Weights of a small GPT-style language model, trained from scratch on English Wikipedia.
Size: width 320, MLP 1280 tanh GELU, 19.9M parameters.
Training: 1131M tokens, 4315 steps.
Each number is 500 + 40 x the weight over its row's rms, rounded and kept within 0 to 999. Layers, rows and columns count from 0. Numbers have three digits each. The size before them is the row's rms in percent of the matrix's.

# layer 4 MLP up, 1280x320, rms 0.145, rows 0-410, columns 0-31
098:492501547518480484503483577419468501484481430449520490549484515474564450518530496482420515494502
098:456479469495507479462542485534505506547456540537475535535436509498504449444490457517478533526463
103:516478501449529426482507479555478461495537547484489562530518425470532460493506457516489497550411
097:499464506541578526505618594456500471465503484541468548476528421464564491607451475540493479425539
091:521585578547465502499516515527450433503546500556411510506499505580437518527506416537489430474504
094:454477513472456583470560506404547520483524598507507507516511459507473568461470389505530482493424
107:531507486467458514444528544474565563509454497478520445448551462551588513596476531535558462484455
095:488414497520636558544519469451576540522595468505501469487521580448492469523516481446495518509499
102:435520520532550501483467516524446468509467448443498492585517442407520464451408462445470486472489
093:499436538504515393475476509468449578487515502456488507407464528540427488481541509481526473472497
091:484528478595571522482496513444535493521431507422398511564479444497521505516518455443551466527465
097:502548483512489517453469480505565529483496437498483482527477444482461506466532487515570441499485
093:504438477505450581456473475465518452544462548518439500452531473431517453461494456517525544493524
111:520524510520481532424558484469538435456468458554456477544472500523472491546490496516495424456565
094:516527513598519541551553477464555482517467477537560541548480518585444514434464472500536519436541
093:563537438478516459470469473522495460523529502537464490476563444521471464480536470492492482477523
106:449458521526493452519579515467478444514473507437600497447525508474507464460486474466512488510524
100:481575528534491468524437438487462447456473483536463459522561499511534472456460499482518469500514
100:537518479484450483491435502496517512498522514432474553497564474557473484468469483493487432602592
093:449529534609501459520544481557487490533476464527483492498443537503519549494450529474475523476565
121:544501478574484498509483505626579562572457513552456488452520470504527459456487464529461469484467
102:470605486528490507488532489596527566498461521518532472510436431513531458494523493461508598452478
096:487460477516475521485567472448485555529470578490441483483523492457508483471446514468519475535494
105:550483526531574505420475531505480570488463547463572473521496457512548510538524521511517530470478
111:515500515450473484529524550440558515502509444461554557488531465541457498487579538517486488564490
095:560494469459457527484492450502566516539489521494482526462487529564498464424502545459480513503506
093:530535597520465526484543422528521520535541557498477499516550570534514473440571472441480525510514
091:520536486466453516497482503512429465544556472510533490532426518553546576554492436509484482486451
094:489504515481522523519556470543501481521480539441512446481497472434556491495435503535495500540478
103:449425469503445555510489571385449531543494500432484530441507510478462506444508468513455502472466
094:483471532494524517561503462501476461493551464504483509584490517514461470488575540453511493443529
112:494518491508548527526538518525521471522570509462545470554504485580496531471487521464462507438523
082:563502518474540537482504503542482527566532526434424461484508540537475510431492496488483538498463
095:570567534548487494418473469443487467543460538553444535548568503540553538474515449467482443508490
106:529475528483503595487484503445488505478519421491531443523462445489531437500483515505454488522474
090:542487536518538482513523535520513462504454551533580507425537494497520509546534551579495550572554
097:527456534516477517488531499515476479473500509556499543551555482558519531460463489465526520560468
106:440518484460438484485424464552460466563523506503476484501488520521486556488395546533484523496481
080:538505522493509539537535564561519506538529584494442510494451542476555496556528543473525380471496
095:431476422483541530526537489528508471489465507462511511491496520494489406536502481514441575461474
094:557502540414513524540471455500536536517584555508515446490572464597602483530460429500469449459487
100:513461558486486502537537512405523484536504487526476512457539516542438536509525508498467469572614
083:479475511504477543438499485543575500491522477475502525538493515536526452444514444516523510512527
113:547527512494537506415481508510508420444490490496511559470483494517519579402479541554438450496485
100:501513452556543380613525529488474593493482451536395475482534496484487502550497529473515526461514
100:573472488454525514451409543490517583472503515534491488463521573516588525503540450444585491499549
101:462541385539527547448453542556529513503466474552439529517595493512505536503485437423583475541526
107:480549481499486520546393537480548545519537409518528479518479517492432587497509463442504506442545
103:463398494551518521406496487497417499458477517512444462479463499471529435533461452477423499454481
106:538452521481524497511436493493502475541523515496499524501514557449548535524495483535482529447437
099:551458522573530550464516440484513543441566554483550506524471574461437483529474476512528486558388
101:443489459462493502507490507552523527482496450536526567475529518524385442540559527532464536547513
101:470552526467532525503488514496548508591520501521441527537491482510425585504580502521489511414513
105:536562536499484474465473534505521531525551497538517501505520463479509381589484472527454480507461
097:511484461401515459500495542482523516561432514504507458501495527502471554466481462528474523456533
098:520513494508478544495535514549539515587449495568509494482403475553454540475438525453610533539479
108:470514507450385482521533541462513503525510482439517528553516527517554476503571536518466498466529
099:495518401567431561413465476502509537556617458477469515442523522473438485463560529541564471521542
098:489532468516477463493494490514545578467469534505491500461518469455394479511464470494491494500484
094:452510470514497416507434520513486490431487507499550453515502440445463501479472532533531469484457
102:548506439458586528488511496492515541443521474501518523507469501525527466506464551476488489462490
094:519478542546514462463466383447498498503503553523435472522559559499503445439509492514504555501521
102:566425454509502488390509544477488578439548552511482449490418491462451564567518548490532487516509
125:489448505560495442427513474388560448584533590470527615529512418467453476525523562535541464506479
106:496499480543491519528553451433518505464465470493483471550518495470443548458462564525510488479491
091:444487505536519496559532488512514484531466550451509444500485491467554457519508506465562507493463
098:465476492530555524568445510438451536501457459488488424556465495498514479466545528531492520529498
090:539503502473473523426488541512541511556493526478462455406577526542531497544507560509549509567502
097:498570499527476503495503531535578485485488510441468517539460493473409496505478463507513489578495
091:492418573472517501500465570482486501518448482537579586487530520451560427524410545523547422560545
100:510537449478438529564506515538535512542471531512478469556559416499515481499491566497491440451486
158:405587519409474505451504539478481515508485560493553514507516465515435501523534546573502445467504
113:502489516516488430469489469615523550496471522485443414552562432415565446458533455518504563451495
092:476477498542549532430471501490569465488540513546487483496512432587493483523529513462504530532459
098:549524516537457465512473552529486458424536499417466491521549541462516588504494480530497474508435
108:565506489478500485540533457474482455547449485491529489516559467506510558529523559459451536575547
102:580473541468505543460412567395466468537503547491482542476459480523558487483520518463518531469467
098:480536444555539544592510446487467460483506499458453495500540447470520555468488498498484489575482
101:494517535495491482515499534489511477524472471498416524561585482505485502415500476486550530487504
102:561475463535497438464452502491494518515489499487521503522556483503499420531569438454469524532413
098:562515494493474505454451513535472499600563487490482546464524523508461579491442496524506519499480
091:597484445565557496477446518501514525475552552548498535535493453502487556513523518495535478534586
085:538489459508474546507486454523554490522554468493472576520526451470568538446491487532459570491510
094:470485531452572484528542491559444512471527500455482525499493523518466486462468501475415481516495
097:524455483482548478536508533505524550535573443534508409545586455471508437477559542498494536503496
100:461482480573571522461493519574523535447506530528472491544507479480458542456513488556531552495468
096:385496443463555561469466461495502495514461466452500561484511550504516470446530524458437450512447
099:538444501457475476476520497479561561508485481403500526427477499520523531448558513454412539491509
097:574464477464408514427564453544479511498452489499510501493529453542490437563530486510557447536500
100:553488517489488457479435532553508515450546488511461533506459463519490502525508437501503510463477
088:444554541529571476403500538534512510513413511497488510479473562536385514468468393478514533547472
104:462525463457513479536576503495494503515534555484525461514512463551473526447511446519468461465450
101:507423509469551545528492537453425493557375480544461541591516500458509457451553497514553517488470
105:541552601472478494480431517451513529496546515476522588564531481490528522493508542541532441507511
116:553470482604571544433535508474530496585552509540531501492521487524453525468515471414484589568529
107:473521511478457464493518568525515472459422528512438507631501456496496482529560554457513546483461
102:532542532484506479540557602527584566469499569532518440465552501464507484495447488517450486559476
108:519466465499407474382563481487472443483476487430535445517501489480471508483552408479536490564501
100:554461461519532475568450506442531461422509509459533512481447387560516487501529434531429532532423
104:524472477534528555516455478521524518508543463474482529446445480477473517594474467555491477491489
121:513541528437485517523533535510507501508516475527575501458509504484447476523506462546488498501500
096:545551549501479501419434456521449473500489503419510491502488424552504538438492519515515532500473
091:546508457538543449497496535521498410481504474529427566521484505551456473501551510517493542522506
112:481506439474594527499473493499533499557445437477512456441491469564500469495527453516461566514512
113:437458435500476474482539502549472518511442468464546542469507564507461504461561484550465451526471
099:489468498556511485470563447548530529527440476453538573452438536416479522477502502475423470546567
104:498450478481535519432472517470439532498483455433444499463570528501428508518533544478479509532460
098:468508454530646511518537502489534460488456424547469534574479471519476533453480542501565521511522
091:607502516552488506454502489522461524534530506565476512467492536488505505604510419474476481483420
104:528425503562444516525452470465554473565475547520543521511568550514436519501460474556431482456494
088:523473467552539495538510519482494459480555468473499523486400522523556445583574495505497539504420
087:519571521430466485453507440506569482548547510542514495453462482456445546426467491458493536553495
099:505494495503519485506469426466551510574472504481506433410490542546455520508468520487500572521475
099:519561488470490575534548510548561538448493542468447497538535456526424472468500482489513448520466
097:451451518477496465460522466458494489526435548546562527487535525502473514488536468564483541502519
107:368504499520516480481551463489476522536418526501498551507549540515552510496537457451446447486553
090:579470482459496615536432525531550527491549543556499497527544528578521418513499501491476468479546
103:545490516539420542549447412492456473461478384486493516507478494455493461513516529456470544557525
105:457538517526461516554507510525527436428489485515488536449500518535517444501593545523540424433532
100:540542522417505475549479435514519506458434561512491540522500541459430534493526523440490521510501
091:458530473433549563481478449546527440439534530462511498494494518479532449527457471536478500476564
108:517536415446456541489475576499490517584449447520536545492497473524487534468489559522504472509517
100:567596501535477544485497523477446532448457523504496518498516460470519527572438508544581427463526
101:526482504520471489527444491516520497483464434448482536513485506527521491514513378477556493588497
088:437415492513515433473397481478465582445462428479500522433503442463559486548502483420486511487394
104:473449539543503544507506545471514505475552531477493504480524519489457474473510523511584562415519
095:497584512558547483517508598550482520487538511599502478516454569533576521497485477542478484515452
088:520523525496519484514540422485493486508363482518539519565499477506504532479514532491412534487545
097:525490457496561466499569610533527508490474502534454434516463513440582601521501460453506477436489
096:498460565446541524541500473503436507529536534490468562538517478529434521481441483477490522622500
099:500571528505576488523438486536499536498482449463364535482489497507464498464508463397481458540490
105:527502456396580504516487504609506423467503489436489419527510522479513490484503455518476539519448
094:516501477495520513483562425537471510487510522456539542566503460514531563459489481490464473576517
099:520477463544549510484541510456492548495470465465506530477471510479485518612512438527456495480423
101:474437444527618543520455450554493512494473499503500496530545447581526452472511528457519487458528
101:568490501543476495459505561453541493450505384533462503494562499582483543451491460449522421531490
099:429454462536548429533511441510479581495509507505434460480520460485443535520545472533414439565511
102:479487529483499573579459448533428502507530469462494459508532508409516459521431459496458479515466
092:472541492423496484480479471601604561513452495490520487480526445524543468496546463535554458537532
100:488388540527531500439504464491472503593554528515465518485530440423485530473477490456490484550491
107:492537443583503530554471502552447453534540432496419470486581570493544512494480505513481452482475
091:494534549441471496508539513413433533452563548530496511500481503555490509533521478519480546531437
106:525544448482583451516489522518499513430543444480435528518485571465465446515521493511483555446504
093:540521485445390497513465509569522473404463452477453480522423493465581499456473500475503416414520
102:584536517440521525452425407520474508493423557431410544592552470494501496491451489464564537542472
101:461449509578546512456520535447429510492514522549475472502522489471514526511500459403532467493484
095:408466525514542470456527512495514526544485542537481498489496433475483524465517490436471484620560
102:473494502529495497440519509504488503534447500563483433436493528580508567536529475473422501537523
095:516451510516482521459472425558478491537409542480576470472492522451469503494476431377465464509485
091:469505484487491465506571447431456417524458480430477455507500467564480481486434513462443436552494
106:440567454439558552534516508494473556470528500524495568424476547585474464522503507493534486459472
110:490478478495483504511497467505530551576581550464514437510502479450530547511524488530554443545461
096:472484520455512497461524543482509496496527529538555526488510531475480546569484539499556482581514
111:564512547533486482409511550473492428522445546542450482496543481492536548473494526423428563494468
099:533522477476497456534490446607465500519438548499548543550462525511438532560545566396527517477477
098:481575519550495511495541454439458449552502490429507422490524490486533519465549489538468531577528
084:529511535465496571521535505551512526524539479465456515494489428511504486487529448501451546441511
107:483466474488447531488494441524525516475495600469515481414499509461486459538568460486446545481458
089:499512471528548579473567581499554493483527519497519475480533450561427507539559540512473558559545
101:553480522414519469537475473477581506480515476496500527492590490544463579457467488446491477496486
099:575495497507516499530532527490548520488519612585448451546464443503514535491505546420426475434613
105:440483530443488538477502539536547487486393538516464539541573488480474455445556512492495559464509
102:498507477548528576522557459504464564568480530553485423504426518557514471526554441484457512439502
094:523523494428481560531539534522515506501464468504500452490498508513480477519531511430546490471529
111:448482502509543463405513461523529527528522529533530531536474492566494438495558447504476509576508
097:501473453500531537493492471514482518485423471487489512418503515533495450487445517458556476518545
095:550459421498502528491548565473455517457481478499490465497464526511510485464513562523537510475515
113:414570518471536461489443569476547518510477501473472463504550517488464493476512462499486430544477
102:497528503445525526471458496539407459491522519568521500516526463523542499445472470484449599482461
095:514481566448463567453499528459543473522436517534440455498485456495482504505540501470521554438407
097:513480534479485578495519466488454465542486578469471472487498554513508508429462515583501509503497
096:543473501457531533488463506472511484492540510499490470559499511540431513466541521555495537510543
087:503515466546450534405500454514465515495489480518468579578492478496501508498562456536428489557510
079:489507545519504518553496516492564533490549532531469456466493443499426515594436462457507496468454
102:502477445513487613427502545505505468533524514480496546456517527555535519457487444513420557545511
099:544465514539522478473581532508439519417480510524531573517529498474501522555473427443463542540484
093:486560539505504496421518469459541415500475481510512587475483519561505448499489539481536451483476
099:476486525451441483485474476486470507534523477484571416473520504554578490513485437472477468525481
093:554442530532514583520489495539514510502455482443429503470510481477499472475457595507499426477514
099:488434465564489483490572526512493484528532495417485475427473428448477593546496499496506474517467
102:519492464603477543576446521518522477569494449457510500539529480523493522531419565475511521481495
102:431479488488517473465556407439513538511442524542506567507555485484587481508570454536516505489479
109:519534447580459509518494567575557554504505453451479384612549498529459497459493453537456489498563
108:564486467469464476506463358524479501565555510499442515448598479480503519515574466484519571527456
092:488501562512490442479506534493525490538503555548519471457516577515446507517509472489486490485600
099:464509449500529510488507516498482520531507522521460496501568527518456501526520519471470556505507
102:500543555488541508538502481445536489572490560440447464498523465540506533500591552455432547467535
095:534585457493483542512501552539473549491585454486490466545478500522476455486549470495523491443495
097:432540468473507462517449487542435464569457511530473506573526539590509527540614378517570490418467
104:516464466528505462477440468494497472465518557496502453500506494550482490523465460470571511522461
099:505437484424579508481478422509503494475473612459490439502584555540479552469500525455473507574499
093:527533471505494500514552518435501497555543568534512492477555499506467528487565508408557463502497
102:543477513508445574550456522511516507485465485561452480512554444520476445487502529462522508517499
086:410561480463494491477576445486521517479469492533473516481473490543504511429485554479506497485484
085:492540515418501522500606494509560514503550496456477500471512494520575477507455527530447463521527
096:476466527483553532444507540471525518528476546564481587495480506467492448461507476452549455465564
093:615407468445522552512514542508468497446526517455514489510519529485552476528541493477437485458533
092:588567481480489505527384478495465467520516489550469450464477512508457548584475473556590447425504
102:496494525453478500474387500449506419410501500571519517564537569532579519473497552512495494515522
100:570472402587490469475526442510486528587631523435508474440492495517450470506526570462510491589517
106:448505488517529539569514522497534497442544547533524549568546495466422550500547460571436524399571
101:445472496450498435459535534496525556486470428481479550483571526489483517520502457488523528479488
097:492517503440514533503520512534501496504547492413510442518540481441438517520507532481448481504503
094:517469522552501478503505489505519507512459476446509472476525507536455531440597504501503469493535
088:544464489582551496457488532521544504529587535423449535511529506479460517448471504472489561501523
107:535514502483499434437544490551511509527571505499536515492607552539529452456482517415547467492543
108:396418493531531463461471434538514452509470442482513509517540532469581446463521457522453465462469
097:476567600449478475491525588513507495462482516486426540537552552542559496424522471457504496588491
097:536490467549524538507497564497471480508508543479554459516469484480433443435499503554420595533478
105:520453529429558469399558458487483466558496533466487489453509566457504565493540548495536538474482
101:440463543525450540487560413557431526521489503498452468474486540533501506467521503470448535490476
097:373498451429500493496504466487469515531463494464534517502556550427511511552530471473453544502504
107:539528451529440544543537514512514541471494484486456521490493499503433512470448510468545461432512
101:492471461555436551480501413555516453534385487484519516469475569422499502514569501574468484540552
099:529499544531514480478471480501472471518593500435534432552564435493499557493489503502519541520542
110:490486492491583515510547548445515506500494505529461504497457476400552537523454412485476497546487
097:470462528479505462523476536492465464495535425469525513544450537471498455485544481521597536485551
100:513463535508555501515466466567487568443528500505550499548528458535520489514578504484520454569506
099:480501600513595511504541502475451490518509496476475501435483452466497517553436494453527461519475
096:524483525558456455522500498502571510596445467545440468514522506560513484449520543502507463485481
099:525461538438507515447475500482549460465462456474548484495490495440518481380471556522531533569533
105:538525480534514498506566487557578554526522555567515503503470450501524566551549438461501478467534
099:541502446448525530518482476516470573519482501508453542433542566506525542472524466565515497545437
093:492532517455458540483562467460531484534480495466476452615458490476476548532513511454471556521474
107:509436505447476509485472420507449471548508464494516444549451530516495499517545544580474505486552
108:411521505579555483575503476523499535520487520539507384456481583477555488507534561529538543553560
094:465505524500464544455515529474490506499466562615550493576536531498435510485469458485448503555454
101:445485509462549442526629421455493414510557470485435485505457518550511499569505453516500469542537
099:456498533466470481452522495571516531556492494517565470547510466554526511473581487485541541463462
091:556496468500472513455532525515527518445582466430581551538470482506493544465386472549516440499476
097:474487535506501513512514548534467508505519533440483523430506504469510481577413537550421523531495
105:550470487477487553478489529485505500524479436563506553485532566482513532444554562514529533514549
092:521481505489534417482468486454470485448492488489474495517549569614531489500483443572526478455485
128:493530517508509515432609471458571498544461434484467500523478529546517525413541554534464445542446
108:513536466485551537389462507527508516512574431502494473531485511504501538509560446478531466450480
098:520524479392508550466442555565527485499550493419515557468516505502520528532483484585463470489474
112:485461469524480494507516478559493442526487557555495414458487510542501532545526560488523547510519
099:480450518488454490521510487525549495517541527528546533541487429459521571452495427522496454531436
122:539556492442529455495467490404479530495475525576433460523548456487509553534520463609546532479463
097:495510483547508437507490499485459528484478518525533512510506520539445413486563477499517423511533
089:453404425381509501562519400505425471510488508438448517469474588527466505583502475544533480475487
092:559555518442509525493462572468485497534579506507497514577563517503492497436459489446492502548427
107:481475530444450495486528486481465460499420458493470520445487486593494495501499532423492536503530
094:518555503490445556483485441546529447521498567457468543491510506484511501519493499508555505491546
106:548475457521507563578524473465443483486513514506467480523520492508547527586523519488579468457431
103:532528516492511372490495537443467548466496529508477466481481531469479494514461510536479545512464
103:530491462542527468553427550484504499505514477460469510455464478545455509552524483541533576426417
093:472470495431577527519516488511478540481531519520549464530518439527460491558444460437526446528536
099:454508500533596412506555451524515494491414510551512576498508464542539483529544507471491499481538
085:525519521495461503467446500499553467529497499439450502481421457563459537495550499563461502480623
098:505488450474464512485430494491465528590492453472451539399516553464434478425421502569603430526512
094:489478487500532524584483445480479506468472539498462576515439501539566478451520445535540512513543
093:498484477542507544492467513540481524444502526442479457443490554468566448508480438433589522500459
097:524462485624505442488461515475428506546458535552472442496519508548512476474431504500492546561503
096:507438452425415535558446440456517506549528610571450485560476437588483493522519447487509573507483
107:401474507407426517471496450495527511474479454543482512509506505472553517564567483514469573574442
095:521477550509516507460512545499500471544499537540487477474550576516466449576516459489482528548489
099:508554530533493467431512582500467538574547582492488525495538581535510480510483489472525468445499
094:536488549419559533556562514489509555486588527499554433541524513538531510490470461446543509500587
097:512598526534479564538535589551520535506479507562561509542493487481484478434502481523444503497493
104:473439440486515477517540481577522503488531409437554494522492501452534532517518520527537537506545
105:535438447511509504493481441460519402576482511523516465512537490500450492459505455550466502523531
105:465467540418580461505529597533519538528485519507490518500523502498524496536446457479499465530585
104:472522467519529483532548511530535457593493439527433515525494502543498544476510580463517527471500
107:496488485512569544534435449501605478498508545531526493469447559510477468547475515528515484424512
094:513436471534443408458538489568524495543533502465538549475416519464458488457478492535418484501505
092:505449457419513546481505460575499451497449499446476520553523553518554500465506511558522516530491
110:539476518513435509518510479522476439532512590496479506438415400459454484466456559469474488458462
098:469512425543505528506418461515485402512450528410441522462511491548568461490453514546524532498482
093:498502504483488526421537528544513476556476496515460521495479513536398526484513523549504491499570
098:511492511442510459505564457440587524525532526545479458529460436554461559556465509458534488468534
100:475528478496532535482477528548531462468526507582474463510585475552469481492535508491500481457521
092:533447580543519508553515573527478531429477507543508536480476573543494506530467391531505457470442
104:485514499437452444514479433577514435476511506452548562507468592464541479556495474510568481553486
101:523520435566453518542546450519476460539538524529534517559556551525502479513543483587521432551500
095:593487560504533482481500508487511487479416506475527587537549494472498477461437533553539489500521
100:473440469484459540521549484541443585511464455411571506520492517479556477478505496482448508486513
095:521547490490555568495533496476459498501460546508472529497526502548381464482431439474546503588476
114:493502508482480534463529469474546569436498548553487496441548477415508512473496523520512580481506
097:454413468509479515487461515512546511527476479504535456472531489561471476513540513500519454492524
114:508489492479423497465489527492421486543459507406549520471473481493469495477520500449515525485548
082:470516470485495533468436482509500526488535564538485529524475392517494563540497501422518425498468
101:427487557481489507518463520437526484552505486585551462538537424548500496491465564496543570522461
094:476502524507530494473544527459508535507496554480507470499436487540476495492515516581573573473513
096:500538552459518564514523547465522534490495467473483472583456489510514493536448519525439445509484
102:545510507551544464530526525435543533533514476499447517433513525517446440504540495441473404568492
094:461446492502518512444439522566506465538493447524456479520471576496499443517491488546502426477538
092:454567496492414505440462534451506491511462494494506448421556566567578557508412461489528499445455
105:572542548505445541454524509536468532528576545581546504434573488531535467557406471476487562496509
096:499479486514540616503529452490532570529481483487464544527519496487506559505512536524591435466519
100:485447505499493616468521503490471499512435503483452466575530512474522476483518523470481473489574
093:548469467472527478511555462472548462446486631490542425520465583494501503490518516498524524555472
111:517433545498488527494446472513513497503497415515497494469562438514471404468536519475516524502469
100:419433506504534476517417505520459476545460492479501526542436531479459474455456547516493534465564
103:517516472488535507517508552544473419482525497547497534529486538474489564518541445488471455444544
093:536469503518520576547495518531543458543528490548504461558501499515490526543449503482489498593441
103:488562470566533463515417529446486450481371419492479488550501486451488531406462530444466487480463
094:501476543473471552495458532448458522585542556444545528499492492518486500414553469506518500526416
099:492550498433502564506522484499455556526429496557506475482505510463491563432482484491468531444516
097:543557489472485533478475505553521469555498468528456544453502512451506405565471536489460478504510
098:466469512441527474479518510526525556520501480515562460465501460502518494450464437533523505562454
098:487523484463487427515528523435518548402479486501461536543444603526528466586524455533448478489519
104:506506509519478473491491484457433482452506491506573516475460499441584501475529486507494509457537
103:532537472429449517483432493552498521514455461534511473485502482522453491506484496512473461550504
093:458441530478493500490528474491449566516408484496491499491501559454525508522489446430492560456529
104:527522569455495589536503547509553529562462481553493483529545469514509507523586450474423444538566
095:522481556438495468459552511484448568528574564507467480449606515496457493468481494435482497454538
105:550450464479500496489556507440466492493449498536443457444544525558499450511467508522485508500471
092:537482575432488493489524506514521513452525496465530529498517502431494488460471506545586467527540
100:406513496512489524511440518541504512515465475455532503448543450497431443442542426427481467491465
097:532449478515473537507522494504529465605420478509475459527539469445509604435436518519448567542502
096:545438514537470522497502469507505551543544488547460498540460495476617535443541481415435545595504
090:483493444569502465531463611559458532551505466457512493473501507473431507542517534499453578482467
105:532567515487540528499542473502502524482459507484579519483516435534495471544492454484501490529484
092:536505482489621504521468464511501574534588521468501546516435496460498540423515507526516595485551
103:569571503472532523452508537489518487500474502548425477488531445526559470547567506479457529479512
096:499457490426490515597464453524514464538423464505438475488438515532446484555457499455494474447503
106:506479509513471521497442526579487486509531497504518438478444514524480492530452534508521481475504
094:511526464540476411488541479466578508539542460477524469475459548531542528512542517553461518511406
097:493501466438508512540531464474516470485456505465558501505550501520537492430530492498481585443503
117:519443515457553533534513517512514530535480560473506535446483458461445497582533458531495492440462
102:537586552487519455593523451552529529494456553491485499447499479482604490480509447493520537572428
100:521540522497479501525460479514518494521467548520486493491492544483420527467584446445531470404483
102:536512484523496512522529531550506467446523532528457460496538400469499505490493437515451512479487
121:521585448538473494486493535469502490438559409533492464534497524446484547495465480517470468577404
096:476583559481552541505536522474493462469477470545462556510478450535507629495464473501473474521517
108:470476563536566538466473430464439535493513529469392552465457514525484536445550514465537470542517
094:513615551494427454510456525524540473528447499481568487504525434587500530476438471552508523524499
100:489434419528469516506495495555467529524555534542493545522521477496568474481472585559497481530513
098:536485457591478530494506512474485587472522445477466590494495540531527509495507586489527484506483
102:445519499448465534509451507501489476495495500486551519489471487527455520430462472550473458560518
100:528528560529518405479471508479500457469465521556482439557542522437489482555548425496472457508500
101:498553447452481467517563558505512511533475500606507491434417472555503546502526537504540520499498
100:476447466460526499491522473517490477561532495518486555526508468522525532414485541502456552505556
095:487561461483487509421504510515490445521465531587484501591491455537470456489528488565466434480546
107:471470468458511550435535506475487534486558445582465490509527435535454511508502489450459571488531
105:444480530496548542493546462482500470512518487505519495494477488490508461443535544513405502442454
099:531473560531519551561435545536503526520479497518469469552476492537525503420484562439529451562502
091:465513549512489514541546427454461541580457464479427482475544482568454518529490429538498535518525
095:537518482522547554467501556454514496521446486506502529506527508514547471457489454489539493530490
099:486545491542458475484549518481474483483460465560502514550370553510535540513524522538486541434450
095:428510574576469552446470473575485445466481478515564485468487532509472481488532518490439401439464
104:547485554513446543481434513552533550440510490487462490580527471560492468551481434478499488561463
092:544487540510521487489522479541514494417499523498524458504501503414514476511413568591546494508538
108:485506460436514565530508466477501508559485489501503486539472458502499525510537498540486422512586
103:580529498473467503503526538520501522542502514499544477509500516572478485532509482506530514524473
102:517508455501460527473525541445501486531520524511506512472475483541483499475393467531511518477512
102:583440514414527488538534531500403541485509442519536432525510453492478516539440527475530532475498
106:496557494513438446527555516621462496567534461582491481469521418538474486463489569477540525507540
098:529522502486492487539409538530507481518523473514450452504507483504487517416501473436566510484392
098:459516431495501472570573550505509540499553466449564532517552474516540523496438503526556526524541
103:498455504484505530492518492444483509548543580513475449474516485500534499523476497509521538456563
093:531544534534574509503480554474465511524441460498468478477482539465461482503507559487555555528466
099:462539563507456520544492528485573544519464568550556448467529451517453497546562485512478461396578
108:462462442494533466465516529483468541494502452498405556453475446506543506508482485481512539470494
099:538466486456512464499443602566482542545494529521465521445469554488620432498502448465465496515534
097:504457523462444489466494401483476524433480473535482497519542562494526526487479523468569418433503
087:505455454511527553485522468581508504522503501530566516462513448421499520514496529475443476492612
106:544435531475487541551562521467526550443582515523456521527505538471517458561508519470517472550530
103:484403490452483527541513471475542396461531423461450514500441577472493453484507462453453520497497
100:449545588462464452527560555543549502463483549443553461462453448461494510454525472597426519536511
094:462434538441571538425521450546517497504441549520486510498502521486544478406480443541487598513510
083:565513503489487519472510500529425561485529468432528544500490536563369518481514527498498501535508
093:516563537515552433536545550529536539546449495470491474547438521533496541546529483526508566470513
095:515558509530495427542491532524521555471524496523506458523575510482494412474524518453550514513525
105:521463527461533529415531530530518535470474492491552508533504475508571546485464517499430518502442
100:557478501495522476512546502498544519531544444542485490555490477513560557495479521504529456526447
093:519492540502458473456553459498485397461507574499508575549548535560492519443528542451524419525547
097:439504511492555556470486505483535543639510416565534418531499470583431514467532539520520468525486
099:507523458479550478521483408490508483498473550485463503483433494569521528537456537498503514563547
096:578488519531579512474514586505440519494582552430494417579534544514504515496532480519521476489496
101:559479446591532565616504533503504473511486444601458480499498548504444521466509484459554572526522
105:473541481489502471496515566512534496496489464492502446565483493470434517531493478489465455503493
098:528557533473511480489510545567513404452526503490444454491493625508463508482483464449569472524484
099:454523544536526490514584478447476478478544490480509560535543529464519501510557512430548473488493
101:516491475482390568470486502535546503525554494479571459556480491522472542542522449571559530562539
108:550455569485558503491489530520520473455473546492420484477481568411530450493504518488542524449393
098:552540579487505543502534518459500497596471537470516490465504500467468394500474557533485551557522
098:475492502531500514469519475473467526499484521458532482452522478556494501481529525431499500553558
097:499444488490490506478500528491536491521404585465433533516467521516481543499457478425532528501537
096:502543477504485493516572466524511431519482504566485412452469478516514466502525444474490543500440
099:406509566494537543503506554491536542517496501518499552537524556477462525532524425489606495472445
102:515424464466443523510614486445523431474475466466529526543405493459453527453546466497465508484518
103:549501503454451459453522521526411478542489515505438541470547528464493454459447563527482439532528
116:438458481440554515526455552516481441483454481527460570342544489531483510479434483475491500533487
094:519563524546543507464559434518540495519502487530479542512569544561501497491559523465464549485521
099:502445446460460473545461534572469364518522579566536508518514514560441486497464466445451468516518
104:455557521479585525478565476520457504509488532435592388454473481436478559442431474494523523478501
100:436474472550494468405476504505509548517511500488488560512587468560519419546438568474461527482525
110:522519495543632503535538498542528587560530461509514526454481524615517525463440568588475514566504
095:486434469526498489460541532540498479540503500465507525539504490431542497411524465515454431442399
101:476562449489566445578518547460478465435446494417583559547511484504435472493445478553483504482475
090:452557523510518523508519496439514495467476479513583505457499447509488568429492510488502510449460
102:512400493501505522521407503466540484492525468502488472549540507556531494445547530450434543424502
103:499569541595510571453498558516449458485525529522502534515521511534516474475460487449463568542450
101:531521523486485522480427517536491527480474455489512505433468492558448517501528470469506552456451
107:534453507536454475482446518504540510559534552549445486481494455436474460512473521475474548474434
094:489487489478601522509424455525430571534463518518541568404501498528451506544468443492534500503502
096:532487508562485495480562508469481480517465477555493512492469452457456533425469445506550541539487
098:520553509487520513510432532491554543484515453567511514558539507624494535541461527516452521555501
133:476480415463577475474454487477519450478417556513555532471493490419534456449449467464504542509463
105:405462427515433495456462527471542484536486539512517527446543520521519538445512465494470485543511
095:474492432543500486545522544514552475459512508556486571552498460489491525509481498498515533511496
101:504504474464553506557519511496463550475462497481438541555490465513567474460441438499467524509465
103:528400509468430485455557480530487573516470473540452415503463485526529519390455505536477529465553
098:603516560512444440417556500580525540455469437526464502462484503520524506560492430528502465530461
100:595551492588504508542530499489494470540537422464541389546522468554562488533488529484468551505493
094:475492482515530554539561520528536515537585499467520481448526492464505561551465501435605486537473
101:521506509456413542480542485529495528479492512525480480456568540479414507543590464557527506463547
093:498464489473459511569510476539529550489426507572506483577454562535438539497490510442488527497527
103:496453483536496491521509481486596520476476528482537476509476504449495498481471542419580551493462